{
  "n_layer": 15,
  "d_model": 128,
  "n_head": 4,
  "n_kv_head": 4,
  "head_dim": 32,
  "d_mlp": 256,
  "vocab_size": 1024,
  "activation": "swiglu",
  "norm": "rmsnorm",
  "norm_place": "pre",
  "norm_eps": 1e-06,
  "positions": "rope",
  "rope_base": 10000.0,
  "rope_fraction": 1.0,
  "qk_norm": false,
  "attn_scale": 0.177,
  "bias": "none",
  "tie_embeddings": false,
  "parallel_block": false,
  "init": "normal",
  "init_std_qkv": 0.0407,
  "init_std_o": 0.0,
  "init_std_up": 0.0407,
  "init_std_down": 0.0,
  "optimizer": "cautious_adamw",
  "lr": 0.00204,
  "beta1": 0.9,
  "beta2": 0.98,
  "weight_decay": 0.097,
  "lr_head": 0.00595,
  "grad_clip": 0.5,
  "warmup_steps": 454,
  "schedule": "wsd",
  "decay_fraction": 0.777,
  "decay_shape": "linear",
  "final_lr_fraction": 0.0,
  "batch_tokens": 16384,
  "seq_len": 256,
  "doc_mask": true,
  "train_tokens": 81900000,
  "steps": 4999,
  "dataset": "wikipedia_en"
}
Each number is 500 + 40 x the weight over the matrix's rms, rounded and kept within 0 to 999. Layers, rows and columns count from 0. Numbers have three digits each.

# down: layer 3 MLP down (transposed), 256x128, rms 0.0746, rows 157-191, columns 0-127
# gate: layer 3 MLP gate, 256x128, rms 0.0813, rows 158-192, columns 0-127
# up: layer 3 MLP up, 256x128, rms 0.0784, rows 158-192, columns 0-127
down157:553475550501513449471527452497515447506483476485554509463534473514433525491483538524463478586504486497422488549488698506513474481550568556470494564539439472494547471475487564563556550555480523489473467493480476511548481472533447485464542481550482518514487500541524562516498477499412488541453527496513472497512475508491515433529493603435518533505526492495465498524528514487490492468506
gate158:518533460524462507450481513501522490497487490478511470491490513558489521511479511496505501462513491512520528534508462513451490543505540492470516499496468500504498443535483524502487498493508535502490532452442471511473499494557481551522464523467505550546479529520454496494540481495504484480476468516475514471509469508536461479480511477476438477536533499476472562505457515516470503499488
up158:520511531480486503532466525519464473508539494433557496523529490500533494455469508522538504507481416491500489512499470482432505472502505476500503457503513505475495459486514458491495442489547481461505499474492526500478488503518531511445491513492532524492502519512504494507414422527526524465568467527475473513525469497497485540514504509479511514509502506445442496513472494478477479485511
down158:485527505499512475464533480488505474505504458486460428472534466495510445513557495497470447493448507461493494464489459508520524452530506519464511492500534522471509525532521527488535506497514484505504475545561482492522550479476526474512524503529497500483514468487539517499549522478502476463455525493491512499521504474556446508522493492530447498473481508501501512544449482493541464455530
gate159:542470513482508538516471410485500478511540527523582505486558566510509542473475542498526468521534492451467517490509469464551513571484504526528446498467470450511517468476460551449469498513553498523456444451499515506463466509509561526487508493547537519438508470413489511506491497465506497522526459494515490483519527476506471503506552516553492466500507491473505475525469451535503477443411
up159:516482451564490446451498524493504455467514477545508468524434474538469411485486493471485565451534515479523482513522458502444462492502502447482497472524485551485496557488477494506542510577494561491495496563514434542504499458541481417519476512442520500453488499505525488447519506538543503502517555463495457531533496537489554482527548457528506462542493490468521507476431507505485445482545
down159:499556527515452537523512536517502496516530505458524445486465479471527526566520538550522511568469494483472556536452571413500518492550514507516525511508479522515475448525513506539468516479469489482531498466480620536492475503521508503449526542510521522494489458463493500511506477502423509548524487503453492531514489481531487457493440470453443498496493443494482526431526537594557490490482
gate160:532551411457442445517545518463444498556472489512470501532537554547623518440575465505487479473454556577567462459491545499493463502556467483502450523454487580503486434394566576515465448472425446583521535525593404458568514472466501525500484494542462525580418510548486465493446477524506487565518518455455560422562506471512479485523417519472456603495572460440561593547477428504513470532483
up160:497516477553488453487462525482497406484554423470491444456531481532489392461486518578482508443496477478437537481563478526432491509486592422390510497488458533519491492475457502506544476616556528452628460537540442429558511472473524475541462577463613516528457490497500407468475587492553444453550470514530504533561473553488499443415439518454452453509495525433478472440450460469492478514462
down160:509415473510464540517503509576441555376467504478470487509508529434487576460503416555412493511530533478523449510561585571471464433553543476487448602468522532490497455535549614529470479485480435480406498516473525501528444529448464514423442569456435519454519515552493457540552517486512571393472539501452485494472578491462448519507520524433441480534481464433504422572522374493418453481516
gate161:467446500557528478541492474505450480470459537474531505509480491481468478452457548571487476521541494521455522538414469494431552515511481538455535495546485509485520463525442469455523547496544447467480428455526497485489502499519560455515529473478467521473494470467452497464509483497525508485508535529540523594527519511587501542465550504441533457532550500515475485471493519512496489519449
up161:469490527477519520463525548414493486489518501541535465418499468496583484532488468478526499448437524497491526527485506531465533522471502480484542525519509553494514582540503442426538471452531589497534508541468503467441536411525556511478458510501492460491491555485446438469478533495462532482428531483490478422515539545447519494482463525541484476492497445514512411487533449476487491480451
down161:458581462520467439532526490525473511497495554566466446491493509528475459531469497500475499527491500570527444431473361500490479525519489486531528484510457536544544504530502544496435464523556585452486499482453452522501547483530480501502494481463545511464512516448499416521500537466440462542510500566496516500513513539492523468532497448537495539519446474497454588481511500465497505483514
gate162:465521479477431526444493581511482511427480545451566489501480570499544529437508483511490500438526530499483504468492497483558459455532528506525490498498476541461503546447484480495467519501442485511502493499414483493516509530566546519531544529524510495511502551445485553470522480547501499461542501536490481499410459502453438479442531507520481511541428453467387554482553520481549438504490
up162:492457500515551498521472494515429476431484533521464455459489523433426474498479478509465511471514429566459478478552497477471510505517460493464415492496510517495521403444485487509460491496460515499530453464533517518513478522473433494479486463510502561523465475492547508460508488546494475529519519469484513593553498514553524545408567534465469410538533594535515470549479478440462504476581
down162:509557472511528491549557505443494432498528507434508454481495508510475534443461500555510554515564517463500486586420537541518507478465493487519539446499427504453543523550469482486564476537471512532547492446472542526478511538532529488514484544502508494465578493513481523507519417432560515517507468588506447443454485575493455449508488534483554451558465469533485512526459580541478494538418
gate163:572466475491508495473556545548517536548470561494498542531533491512513535492501479497459521467397528490485491588467535487624481554478443546493564548591512461533537590548508558545514457461490585557479491509509544540451485459489554451513535515510509506458594523502454497515529502556504556472541560524495574471479554496435529592533458467437544526467455465560483510475495560491378408434596
up163:531570497476435479492507578464534489429595593555597469467561439484439477506503478423592504516477503508546479532530485527496616430510569581514511507526471516471509480430499404468500452440451529501520499595552455430449494482443574493536488552467460502510448470483501502455439505558488528539498527552439490476550512591479498512498481516523484545467459459462472538484468462516559505400480
down163:493408511488459560480436472471545529584556532449568512562521446537392554453513571426522437541492514525470478465516505497466490470435444538475484555528473512510472542466517484458591503541473519423478523560540529502516520376495466571543533535474462477555450426464582510526465468499523509524436568463452588503488522544530450559474525467545448492451473490497468492481438487483501572493429
gate164:521567479483459464517542511533440549534427444476513498506515543480563542513486509488513497537486517535534569498480475565537540471571492536540505457522524460478473494584502563545478437527496514483458545487467570435536451450484473528556477507457527514512461474467484514515488542487461503574482498511541496506450470471505469480514486505505469512543523451527489513481474560489475440469466
up164:499499519480532572476460501398544453519544544487413460523506506458471476511509505522468535490476450462521438497517525519512444536446527452497478511487502473528509506417510454505517497518463529508512560559562443497481498502498526485555515522542497543477490525525529443475406471501543510482476524539446544549544506535581469456409485512524539502470513514466546491505509462480514555537517
down164:514507515507476515478502519561465477463561501488532429504490510491505481486463508522492530559516502528524535485493585461513506434491472465473507443515533481498481549512496532507598481502490560477539526470504488512541488521479482532474488513519473539498550507452492562510546470481479524514475480492538476538474459531505491564447489540526407420444437504538551507480552564563537540544444
gate165:494554556500554465539496563560528519455549430505454532481532503476604460577481499558503493473486416494522496503495497561460517466499520476509527502504436489528512532547506511474490452500533542476533495511532457509483562460556521486531481504462621536486501543468463549566463478485570444457507491560489469480500482486478458532474508519511529521507490467519520510498506481577498453513530
up165:544443527512551501503491458559523516503463490457528509521540517497521503459561547511462487579477443509460484502483480564515492512476484481513486518494500494556503454481514577462478449484548604455462480502477563507471520524588532547519517528549507444517495549459473454423511544515539472452487416537484575502426511461537498520464491467571557496552519508465469528520537517435480430555486
down165:467512482517510421494522506510492561517492514482490483487475519521487519591532472487544535481484440480503549522524480421521532491485439511478526446445501629489517580460516447604470511472529480509462512456522466527569476545433517487473524545511453549532497508480497531605524508504434512475559493432499577491578551503561511507479489530512451499501473458470504464531542521477582500593513
gate166:583559495512508470477578405450457565567484498477521540523503468464492516485551550430417502518526558528521465460482516575496508548511501489525504474434566458451538516453465551587467434487479475522419495498512461519557422442463516549436508444561429451501511485527611547457525500456459587536464507407448563521465459502533490479467476521524461563481533486514494485502495526425486479392463
up166:452414556546488530527475479523489500490528573477581506482483494500496491462475536550509543460447558501477468473538527522533461480464489488471505461439594515464441438572425455468553581466545453364548430488421493529506567527554427564549414458461515552471437483441500444510471424541468489459378461485597462513461538468457512552541503494534492516518550538474525556539555488502497457499484
down166:425419561463499562436479469493547524474527529513482496502470495431496555447488545577467533544468489497445491512556497512499435483470526563492482516490541463454479471517412487518534609474484471528529481508455440413452453472514502510545437551412442549487538489482523523456485525547538522490464499506463475509368523493525576627474538487546408544490505489516511486464517408510486405577558
gate167:590502522504488515435460512577496560481482472481478570439509519558530519479394510533492481392408489598424502525441427471509480487481529444558558556538525509464547470529537539434563486516522513494539551502445487516496545532574594583495465434463470490527471535454455551559475452500575502481419480527572530473496480480499451469444514520561508508508522444461488526614513469583544534474539
up167:485533561521522494461521561465474509503533533448439492510495562545480455525454569480561494493487493473497513515536495442519509470426606537542565577559414528558443493554487488473543515541554550424508537466421496505474492477494580460465554518476521526518495521424452587506471460458542463461551491554470452465436510517469493515451523531481500468421492406494365429513478471462511537476515
down167:532572409525525444545515486474434510473518458500489491453541441490513451489512517542497498441490483473527486485526351436490595496506512502473523538439492500531532526497573556572632495464505536457455475456503475441477555487549523552503516444504444479467425549527544513516439580504594473541532510467495533582579485458505515565487462500483571515511476476479540539514472431480512483439468
gate168:426497491511489514555442518546484471503463547455522499504520505505417499471524522560477449567495457462485415487531515517569468553527501527490472454487529453473495468495460491492498501553510502524482457469505547513449491533515557498549502427603537495514500432499536506560463469425476471519573427511529565452549537443484448485543558491449495557537521584492413540500529481527506514493498
up168:479549555460463438495499505515540527530554495525502482519563527557504468541428451475534478501473563463456513429501505510563455494498521538532516501500499409549506523522482489562520444456502553516488515528546545416529501499514433500532521479543541473459530539590492479512489477464531436497519468516437483453494544429418513475522499477489540512466451461448547524486534505435416543473545
down168:479536494485548487515490547522522418536438449480475461516510495503501520520554481575519496504589524544575465482554493477492457482503459429566501448455509549476508459537524532442319505484524482538531547507487445596502459474497501500448500548506513512489503540490457512531497519556493472507449539562448520445533472567516492448497464458452454467498437501516455494544487509532554518474528
gate169:542411435526586538522484542512506435349461476453474485512553554484528427460474450490524427404429422514459475536442450547503559587487454437467502547503516544477482499518488524466541535508513466511529410457437437510566574494538517444474575463431434456559461544492570525501531475494476502471487576527521658484425456447579424588485567492601519471465542532507416490485519427532535536532517
up169:559577559475532520468522495480488495550631620520542518461521513482447525488485539468557495485534472517517525494553466390445540471441511522558507524568445515572509456499423435492500508565615514427506532520468501497444424532552536542476463581510573531519529494454469485488463537499514489515520493584483382497627486571503557422555493562489467455440429444570509398548514507529508536505511
down169:483532595533498575493556453543572578539509487485545524518549469502500539510538533518565432529521504459518508532544511434429425495567582547550511462478437469498483509541512476530384539543578476463493501504543458468437508470618493518518515512569543576508505494500501539529450624555579415498527535482498465527612526488425587521461546461464476534519510457386545492500504547436560522398456
gate170:508507493567478517449550558459488551445489511454582432499511542438468557505523527527517473496476451521525551523416505589587482533514493535493518530552507505532523497492501517515448460475484502560488453494529559497514536502484528533436527524503478554561485458456520602519492480483523606544471530473485552506455475519453504566480610533554511487509481437551496424516522544498484498478579
up170:502470501487494596543421480516493484480420492452470495470539537491424492471550523580462514517527495468534491471494454473496519515470482450454469476495444533505502423465532481496510496657410463470487496486439505479548470530474504449460479545484564479458512471559506437515467594466489461464525445473461565602530522472522568537431485498479462498498494520491474588530594545463542570527512
down170:533466487474497443505439558472465432509489435480466506453425540468561496485474537476554459559563517492470422514460575470420497513502507550520516481561457518496468540436528530538534477545500519498478510457569499470484490556545526456428517486472396473473516543486475498397511506450514498492493462547533419535491446526521484555481453568529503468512560522564543544544584494560500440539515
gate171:539446501512504515512516484501500485542524471484494476508475517495563526484516493503520464517481550496436508550527491450462461567515518483540511540426555506517527533515497531502493493500504519554508463426494524508440511529495527510519520510552498532465488523483542462495526460509476516495506537446484488524481532499521495534548476546516516492542519551509476536428548478490527496507458
up171:499458523506499523496468538515515477538550507467495504494497498517503452522498532468463468512523565485516546521531481438493517493547525462571550482539468477502540532497509484524504465474523578574471475500510460458455521509487489470452505498490550491526534484551451499507507491518482467516571515489522505520506485485546516539536511532510527513528441533538511480465507521490496474489473
down171:560485533529486479549538504534489534510538501460503492462507532537520467521494510455541498543508508427485507512538447490506480517591500464520480519524528477539464538499513493467392473500542489511495501531511520531535484466518528508474472521524502500488524503549510450454529441477507547461516568454512452487503456441525489463493528463509561511530496479470504522506458480540540501527521
gate172:487467495475503499482505536504517482511462491425473456516518493566488527553496486552432530498548466537532525496523532537495525498440483456482500427504551507509437544555520516512501549489448445425511519518490520528504482494513441499485547451457510510451475430591467527499533496517491471479473503491523510514513508449490503519552552484450472527505507517474480549498497499500528466481511
up172:598465516495484467481484544486572507459476486438514496525522545483479558574471483509505531504512500495520498478547511513543491538493509445534460446486531528507526540492517489444490455464453526515509503497521510534499492490494486455397492477468471540542461467539522455464492476528525513523559534528528514488496519524529435565580564474585570520513477527482479510480516451509482474450588
down172:454511518522559525443496483475501471516563506494515517499436484517511433441542447454434509505502490525481483492518399512555529512501488490482471516550476475535524454500486466512447521445497527501518520442511490452448509438527499463516486531505433466453515519504503407525506547506483523555530490457494523503479559567473499524491540461519521521474486530507482585516541519503504453575502
gate173:525499496514514539511518477516424572569496491524563532563525521520547497524557580596555503500434439458485533527495535502564455526442510488529527554508450510528475500508441503440491488533486502412494430476478537503461528542601556518483543538526534513453434499446453565525475506472541495473503501479467567435451450504521537542490498555498441524497532526531416385497524438536469497458468
up173:493524513501493455511454601462544455430475488395442505490470460502474439475490400444441504518545539536495463385474522490439557502545521498469510466503534516502485504512589499528533529454499483520498513528519460442509514451504422492529487504503451479526539505513519485462489506499398489530572535463512424578531525491483486508534476532519530458494435530478529526494487559467512533505525
down173:545548489507446567456464555487447503503476559496484517480553537521494478476493509523519534543457485460447490518557652474495500463503544481444545492495473454508526448524516467489461527504479487483552465449450489564529538433556557452451580510526546486427466491493448540531505496542394549550514509517491470535444458513499512453532407600456432504488492492512520474501481501484532500449540
gate174:594553476485489474543450496534506568536415491569478480487491463429533483586407413498524492561417535502525478437480584640467430479494534474429455478427457536561506523554506474531550389417477505541487520551565579484525455405469584425516567466521496449447515649481543481545470519497445499525566500520379652455608571543497492538509474547500507590484476555504559470450481471491498457464484
up174:460553525496445476494526485486449606490464412611518486437504444424539557500469500432538563507443480512489435459528542534410498439500476451392428507534479469536601532525527469547605432474493507532445493603527588552523524450429448448491600525482500399471435560518583539554540512558533561488541461488439506501579540625491475564511461533472493496483470468568550473414462462535499446474422
down174:569475449480490550506472547472429491576453425555399456488540494518482519508499534522497540464436509525433390586466321489454469480423515478441485459559494553508556528537568463477438515492488461489497439549400521456554520459520532551417594549525458478497434444461528550490527479495527555492477441498534513515489484511524536550496494322570558451482567458568527491468552487460585515470509
gate175:511444482507466454460442534481567494519522539506553473546457540506467518466525521462543493492487488470578500571485527501496500510472464537514488454555492515512500501494486547507472503563481488552509435522485511521526479491502531525497551512538473485496519522492532454493473514496447465486482472482498470462523493505492545433498463507553477461420446486502552471495463492546535457455428
up175:471550475527526495478457553448498446530532573535463453514509518496458512506481545495496514495535470500499530534500479455463460490463530507540528520553472503512524495508523499547518487500515512459515542476498522539502495577513536519534479569529494535504495499465487536521509542499519487485500451435497467501518569500477446476526479521446436546451490479551479474458453487488493512488466
down175:480491534469495537407472502474477508520504536535479517559505514474454489502506544478533478450539479527502489524463566519498471511499496526480494497512488568489497499461456475550383541482531511499482577467522510503537437560483512512482464559486449493464509489475482478496528542471508517463531474529439497534512484480525515516498457441475415495510515484488532555479530543510458473506523
gate176:460566528507522490411537455458569480464530490540475515488510500575482501552465501552543474530476446510568521460509500526496504480477546503503529462515496529495489509490552461444516537496530439520539495517490455479495530457479559486503497468469517514444439514575496512511421517520494512517512509571484482510478481516463542493529508514510511522432468477500485525496494501492518460560499
up176:461504476540512505529499488512498489442439506478444475535508569546532471453565565617511489454462440551498553481509488522540499507460502504515453472497478535494524552565492500479475460495534520455445519458481499455519513519538481491478498506513564516539501484530504442529502491502543487506534478577506574489499491466469515501517577520532469509525506452531543476538551497463446502492540
down176:502527563535493491511506510500483507521421557518450556499488421456502513452539474419524494493480511500482524497533515500490483477515472451462554540510510549482545513544444434454453516494486544456508424486513546494528525449467498485521541521482539484541499436456524510490488538506590539515552459451502508476507510520526528500438505457539471534472514537513551416511554449510570477427521
gate177:573409472446575500483462463552492492448451576548466469593468516430542543498552481473416470485497483499392486524540571476427452507535571415510523576442447488466450445427432576480511505538466433479488498419418495515445375492542512481604603491536495451483492495473424500510589442499496458467544558465473465562483434393496548455486558493502419478553441530539503471466474487530541471561451
up177:439500531482517493485458498355448486545586515435575479438525563458487506423528549556567489547526469495519525471451480489484482630519508523506479510478458593530520470532475422462480511501518532558549413569490532574514517535526547483421508586562522576436526550466584568503497497526536533491389469520533495462471496555556470512410498531495391462502508483518482482505649378526519555522520
down177:450470551541541564471480538511464442504546509458533479439500461536456498489517557408537461473517584541528543529428529490484474500487462509442558505507544602465520470598484498483486540569491473466500469500449552523443524491520423537456496499480474572427490446537572495485571494411363511498489506565467582393526515625586498545537450494606452502463513447502470538505458540529479541474511
gate178:490519503439434497472508546487509514527481473546474562532527486458559541586556511495525583484489528493550521556524516527449599545574532599479491459550520502512482607484447507533484532505434488553438499577489512436557505504497467454484507602454512443484505467458514458531446466519502479540571533481493453495530484570492545387526478521457487504485427449445553510425504579488469439501510
up178:509447480572476478470534473555506518506415447518550530503404464493634555440562492480504482488516540463441552515521470489488532590527502508494523502493512510504456513587559515558449577534491460518448508503471576546556519491530494529513605418464464382562505549442450504475608534479482561453446518463507516490490511522513496509510477500503518471502488469488470499487425496568551518513513
down178:467546493547488472499525514501519464445420500451527579434482459528458422535572508412555472412515606453479511507581429503484536555506524463479465449486529470517497554502569549566507578508535498446453529510489567531479495495510588495523581488496501472496489470477529472526464524485549453498444516468475554460531480500481516543547432500469515547485476455553462444467424483448559513437497
gate179:555450491461446498510558400539511469569560504533486584502474465493485556553547513473515439573521540423558459557463486466570615489463505522540545536513539469525533540480446510534523474500451503490464491507555576500448524457440507450520504428531480470455586508388508447558453418494521559477523488520496477492495476526555486495467558464464474449454517496464490531530470479613522479508521
up179:469516482453518620546464489432457520549534524458395587509443500496462503503442539607537576556517461521445466460458503430480459537524433502538445532536556489516468495522464419449472551546476408499512473447474491554454482583520490463523359478524530471433523429518509489526542466484540453555475493513518525562478471481529520508450490517470491473482571576501510539451395512583528524487548
down179:568481544426428547503462580476498524479503543496480441548540478498603446514502449512522467494478445546501539549521425462537491559496504474423523549567450470515448518508456486439344427462505500559512547448535448500461491561544633515498451530467492504546493496519470533488508587511527494441509529508527501481481524456460507540478607472455538485435561525433547474525566518523483579549463
gate180:467512565482478489558548485480474539463512487443508546514490430476451508492448513429488421451494460489488489490580519496540505569533509453490549511501543449513495481483488563535519589513453434415582490515531482500517533482503491484456434521561501510484515497486508481492508454474478549517486536525538524482522482475511474507626537423470548482480473424452431467482533482545488425483542
up180:436467445538516555543544522474525523498486508489535483474516514471545522431540557491366489539519548483484526518543499524447470559546472477486450448443479511438504479476442499525497465461485510526424431482512563537509492474499474526502576444452464470506488555499505533479519501474497553520450499506518519515467482525518482549507526543502506469547548525508556467504545492413508463498498
down180:475578482544521506488463441469438508536500458518522454536485568480458516475508532498483485471523540443493597438572545535531547464526445500489571542495486482506519501520468478537494515525462449495496469446508443475484472485462403540453440436504473553427486473462498466466542513435561538437495520476468487517498506510469501531585507513550473561493542487444547434460493448531462495492520
gate181:520471507505586486509523496561492553522484449407572492538508531444549520511581472601534525516461430428524464444435504507476483598504469477554573535507550443544516484598478511486496524470498537440537498446474552500478495523595483530474494497495521417503485482462636437537534543532475522485491507494502608542438532463530510530493478559493435469515562518535451513493523479552404507446487
up181:465458523501540490475553442534530523520456465528542462520490511426579552482560478575532486500474499454490446452459455535500489526531425505480524521497531448538563536586434505536501494490461539495563539460481550530496469506509461519457495446497546435502512524493599401477516512521509533468408468522489547500471571492516521479522456484475493470500566477474476547486508465483480520482511
down181:447444453450482451532475450548509384494460499505436446510456466467520552502538505545538484443517420462532488505484392520520497425493503521441538479466547456488505450466465518499582530510488510480505518534483599429475507544451548510536503520536505461551583508518494487481523537479574517487500513447492430532513555506501496502527480479473524393499489446458578521524452551485431471524516
gate182:484510496512507479439486467439529434465478539479519437453527510520417455504453524457470524507495518548509560544482495489447497512516528491454487493514498588541476515517485491545495523468502566501506547515517447481497483462510475475482456494527537486525525541474447443499499530513498413488560459492456506518532524463541493549508522501441519470505519521492539457504528480508434517564423
up182:480541516483507451516556483520523498404435567494517557491486499515489509513434517493502529463507476500564485501507517529542511514508532508447492512486442475484537545504450460555513506481458471484530542505495487521568518468495457508517532456528518481532510469510527496423521486523455479504506525512499471439457481489465511467492555491550504491462524554527513571520506558528400459502549
down182:523524492492551507509466529479560564497494535508555576513448542543523503512492513521471529488552452478471559448453542470488567490551457490502495517482489516532502493469478472529565433511493516546436508477559440534506465527421491495506466476452410541527503516512511500507470573465534469507540471535538498535484561481485517514466498552486541524522493508528494494506563502476520503525484
gate183:499461486528457488534504499468461499553442494446518454479488437508525537488524508592461472532505435531451497497504498564589423509514429463454514467485469514513473443524518532489492434508392482488580447462462519447505536450474436501524497483521400474483484449581511509514535509493433529502495478508492574486503508505457496548482588476509423527551545536540433521509502466527482525496543
up183:552490478524527493474513548444565445469505443489468457446465460452482552459514504485522526525478415519504480593499499537495592611504478519471486479443457470451510533516441591426533512482511519456562462447540428539534510475499559474482516470480518481484485554491452441441506521526468497503428550493439548507511524524522519584490425507580466506480534494434507481455495461474588510545478
down183:508487525546478448499503505494472491490450518494456456509483496481447594474535510557442532471479499565439525497500495503534510487447435482451483571440473540514458434485512518521583476534447483521495554461423506498499471492494454524468459593445490415557440545564550509501487461476488498487483459506568610431495549471466447555508498524575578502449499510548517516581547460498453519518496
gate184:519496533455484496540531443518507525556497448457460534569503408468417611452517512496461545522440531551462480482452545480513446540461467478550499523515518469527478451472463536543515540491370525512542510529477523461498452513526430486567472485552457502454538437496529494511496537515410470521487507419489471515476510405532518498537429520434489558482448601534519548442485529465490538510463
up184:519492449489495497490492591527518501446498452484489493480442552517588455568490527505518477449517444450553460564525499530485568412560503585443548474455514496476486540507593479505482520512537433488410547465594536519552546501505579642494578534485559555538431548466504535454511532509522473564486517508518526421544507550567428438511537491468561552488578470485486524512466506500484432414503
down184:516475524479492490547425477480510544565506513492485514510503504502522543430471546483505517510444445501505488544536568431513500529478431505515534560508482543452473598505519436509640501498477448445491499536521526502538512471516498559513551470484462513479412476455483608545410476486524500538465404466526524466494463501474536529499465651514553615401536453526488509502509484506446562439449
gate185:494577534497524509510457485476502463502511486484517454579477482453528547531526468455546465500541492419504564532542505490481498516541526454520527503548506522527465454475562481487487465553495535531462473530544487497481443473525497483489479474405494545448465528491523495528480524564497448489476480520453468541516472549506525493498518524515523420480455505433592457493400450504498465532494
up185:493462436503577506526487507537507550528493473503475522468516488535465484447513557521498533554497512478518498428496490460526511480475508465520494515489460454531507501537514496541519546463561455423592496541425504555473481514517465504472490481567521467542491472473472517510558522437500534460527555499538475455478546475520545533513466514500508611522503514566458464427485479455545527503495
down185:489478467532538493539519476461546532465512536517484533486526531509459471475480505490503474540563473534500488517481575529475504472494508544513453525553491493528557490464445466445418463477467519537508456510405487485521513530547546493518490532559485391500540540475490469479570489512535513536507524542517484439449522515470572497543475609508536537524549508521462521471500482537476506463504
gate186:528516532573447514525547495427453568481481554454499461469532435496438513546531526494470495518504465530555469532453527585462503512553469517493506507488491500483459488427453506491483497524446486494489489559498499478455430449533506511489499465478459475488479511483524488520595498494487566546479491478506551556457510499500499502529528501482498530478462510500493499471467459461529463517541
up186:448476503503534473532468520545432439473497511500489552464470462480451511506449482507483521491448455500550448500539492501547561468503461486501479485487514518520480453486426467425527519431483515534535429511421484451496481471511448515500433505493442461459529497440445527548498538529547454468429496488543476514521504529536489541507578502461523509498507579567461459462469497485435487496577
down186:492437540508519484471492530450487546436479505507447491506504499523557481513499503494529518567518455512503529575454561495512516448486497532472476524416508558506540530478517481543500524508536461558506520485494533432482469430453550476521477501444474487554511485499545451518568461468544498496541574530504477543523513492534526490463542484517432524486429497417475483553517472521468442559515
gate187:490397538486491491461493558522473463435503475482484503474506477463480498512459501548455567485570386554516464507551497548479590386512531456496532450484463503403518504493435516545500546515547524448536484485485470366495439508498473493524470575478565557511419468547499546424506512489535473500541510478472539445489503508469477526576458486569519559416532495482491472525556580472502558550532
up187:428492461541534537535502456542464523453484526480515505526435492524544470496468481551399502502475471554477534426515492415504456447434502493504507544444489423509542512530492537528535499478572543436500522408419432546581488564545489572491447485537488469533458468487509567520512528538519486424516482454597491502494573380448458537479467504502548515568481530597404522486485497480482509521490
down187:550502511528500516529515472457551513515484523462445557545488489451464502540524466551545495471592534463467469610506483497481432499579517523434534474495501591524506522536512469553581469545493485524530548447441483474446467552521530516540545394507441575560468502508524510418482488477488516454506594462513541506566378587462464443486545518502448474390501544534461499467426486508619400558479
gate188:452526483448490465457396578530509476456448454502466506525444478532529512555476494477501583503511496487517556533489537486513522546458556449466567457563481504586448559498573532520517505416461537500457533423462504480551542493540534499527526579498504484573544556501475587490548482500445463515557490520470447474526583451444473477519473529515485572477463439500494536546490541494490483501528
up188:554517524565510505530543439500439574547502549454595526508505469470463476498529516571457454457458469558474454416488525524507494545516418548560520516466525511489554484516460507470491497515503503523528434518536492485438470479522518531469517439538451491415500477462545467483494548535499501540485532457532578477439431535575534554496500515470446495494485585470487436451512460518537528510487
down188:553505452492560504556432524501524499510518513473532535511517443522498580442483406484494516516492508467504541505473547478557537553461522440547525491508439515518468491472536505539523513476451557582453509465546495541518534434580543559453491502480498497481568498445465545491519508520404435513460516519539533525468426537545472497507503587498530469533475503532468458569445484430575498459560
gate189:488497534509476511505499501521504528516495462501500471522500520445512521520524521543497457468527460527498508495484474518460494504488479503486507487519500479512520475506526507510496518517498514486519480461478484512477451479489489524496520498489495480504515481514502482500525537513475503477551477484473497506529494500525510494511524474478486503507520496504478546499496522498496501522500
up189:535481510523505519487472463467451502531513476498452439522471478532497513522521494511513489472516485486516490516499519515509522526468489479497530523517492493510501505508484517508510470462513515511513535467496519513502493487489514486501502504483526480503513455495511472517503518484493523455509515482509513521511490475504516488515538482533483509500512547496496522503519497519484491553512
down189:505505516464500511508499536515507496511488487531520487459460496515491488504491483509482490480522482548525487494501476497450515498491472520476463519465478476485480529467510472532482479480468490524488527492498488500477475473471514491475514496522503483508549476494504486493468490520491488480506503524519472489508498479536514492516490556481508450515484503497467531483498509461516516507479
gate190:490519533468591525483438473536523492454467530512529456478467472406461474460486525465491530523436544419475443430488549474589487573502459506523479565446491514528512508506480409495473513474506557500580538506475546533411546519497528490514474506599473468535526493538539512513534539458470529474404509514455493546503481567464541541474471559592556480485453537555449479531554460438505508452459
up190:461510589514413502424457470505502526544458480528507440491458505450570571502519584454557543527445477456466492506477565553502538612517559484577507518515488465504525517465481475569478506480476522573491521545474502569453467518511502514529526455551464499478560511506509545564513498478500484510414444484483524461531459444545526476547527519535464466442440492442498439593497489610507458501472
down190:539403434497562512587474539452539527442500502503549522501467550520506524472492460469540456462536488436565477501527442529479482523463454528471552494419565575473542476545493525522553486563470527573492455501457507486498524494492509467475498546470531499489460525475496454458574446451491523481491503488403455488459502589559510495475528533421457556429539548457527555425484443492531473514521
gate191:442494528513507490457550450371502500491471468476523516458531542482489472466477521502370537425479539577465546507547531470436493504522503463474472471522469576450539513450527495510510459483538501531412544496524517547456507481479430507495527482494494535522449530493505484481517564575473487518475450490466452522482506520587501519492493509492518422512516491495498458495461525501440526490497
up191:515393459465519543505556491610515495484522470550584479498515480555451446512465457498498425511503522511469477500532530508509581482485495554448566524496518556458481459486522542500547512535430468525579496489514467449417481498463506495522527468524517441552554545445488450487505445484445503477524492516428519420541515506512520528523499509535550487521460474536528553569547485516472453465504
down191:489475489485513523502476526411515516522498515588485498483457465508453524455397460479441492415512526518510491409493560467454511525539559511541512481513539557440513555460432545444544450491469442452452479516482426546548542516534465482499474546522505507453485489529490469488572514492518496484507504507570399506538515527561540489561543518501505516509498517450521496490585478508478538499453
gate192:471511524483498484487486499557527602465490474497489489485522489503520441557517596535542542532462506458505481538497499495484476531503489499533600545434491548506504526467537504490484460490478523486458473532506505477499565460445449482493576475509482501486528492510481431506500507517471518540554437534508561487486484472496446521560515544523503532557464524547455507584542453524448554488537
up192:501484553535563485481454541477443481506540505518525448496524571502477492504491502451538524580519515493444500489468471463515489493477551508510512536521480522563507559562482533492478540514557495504478550483499538451500504485506495528545444487509560450488515532432486543527476522482552487480468457520428479506537496527477553483528553527585487487509495437549485471494496537545534432472521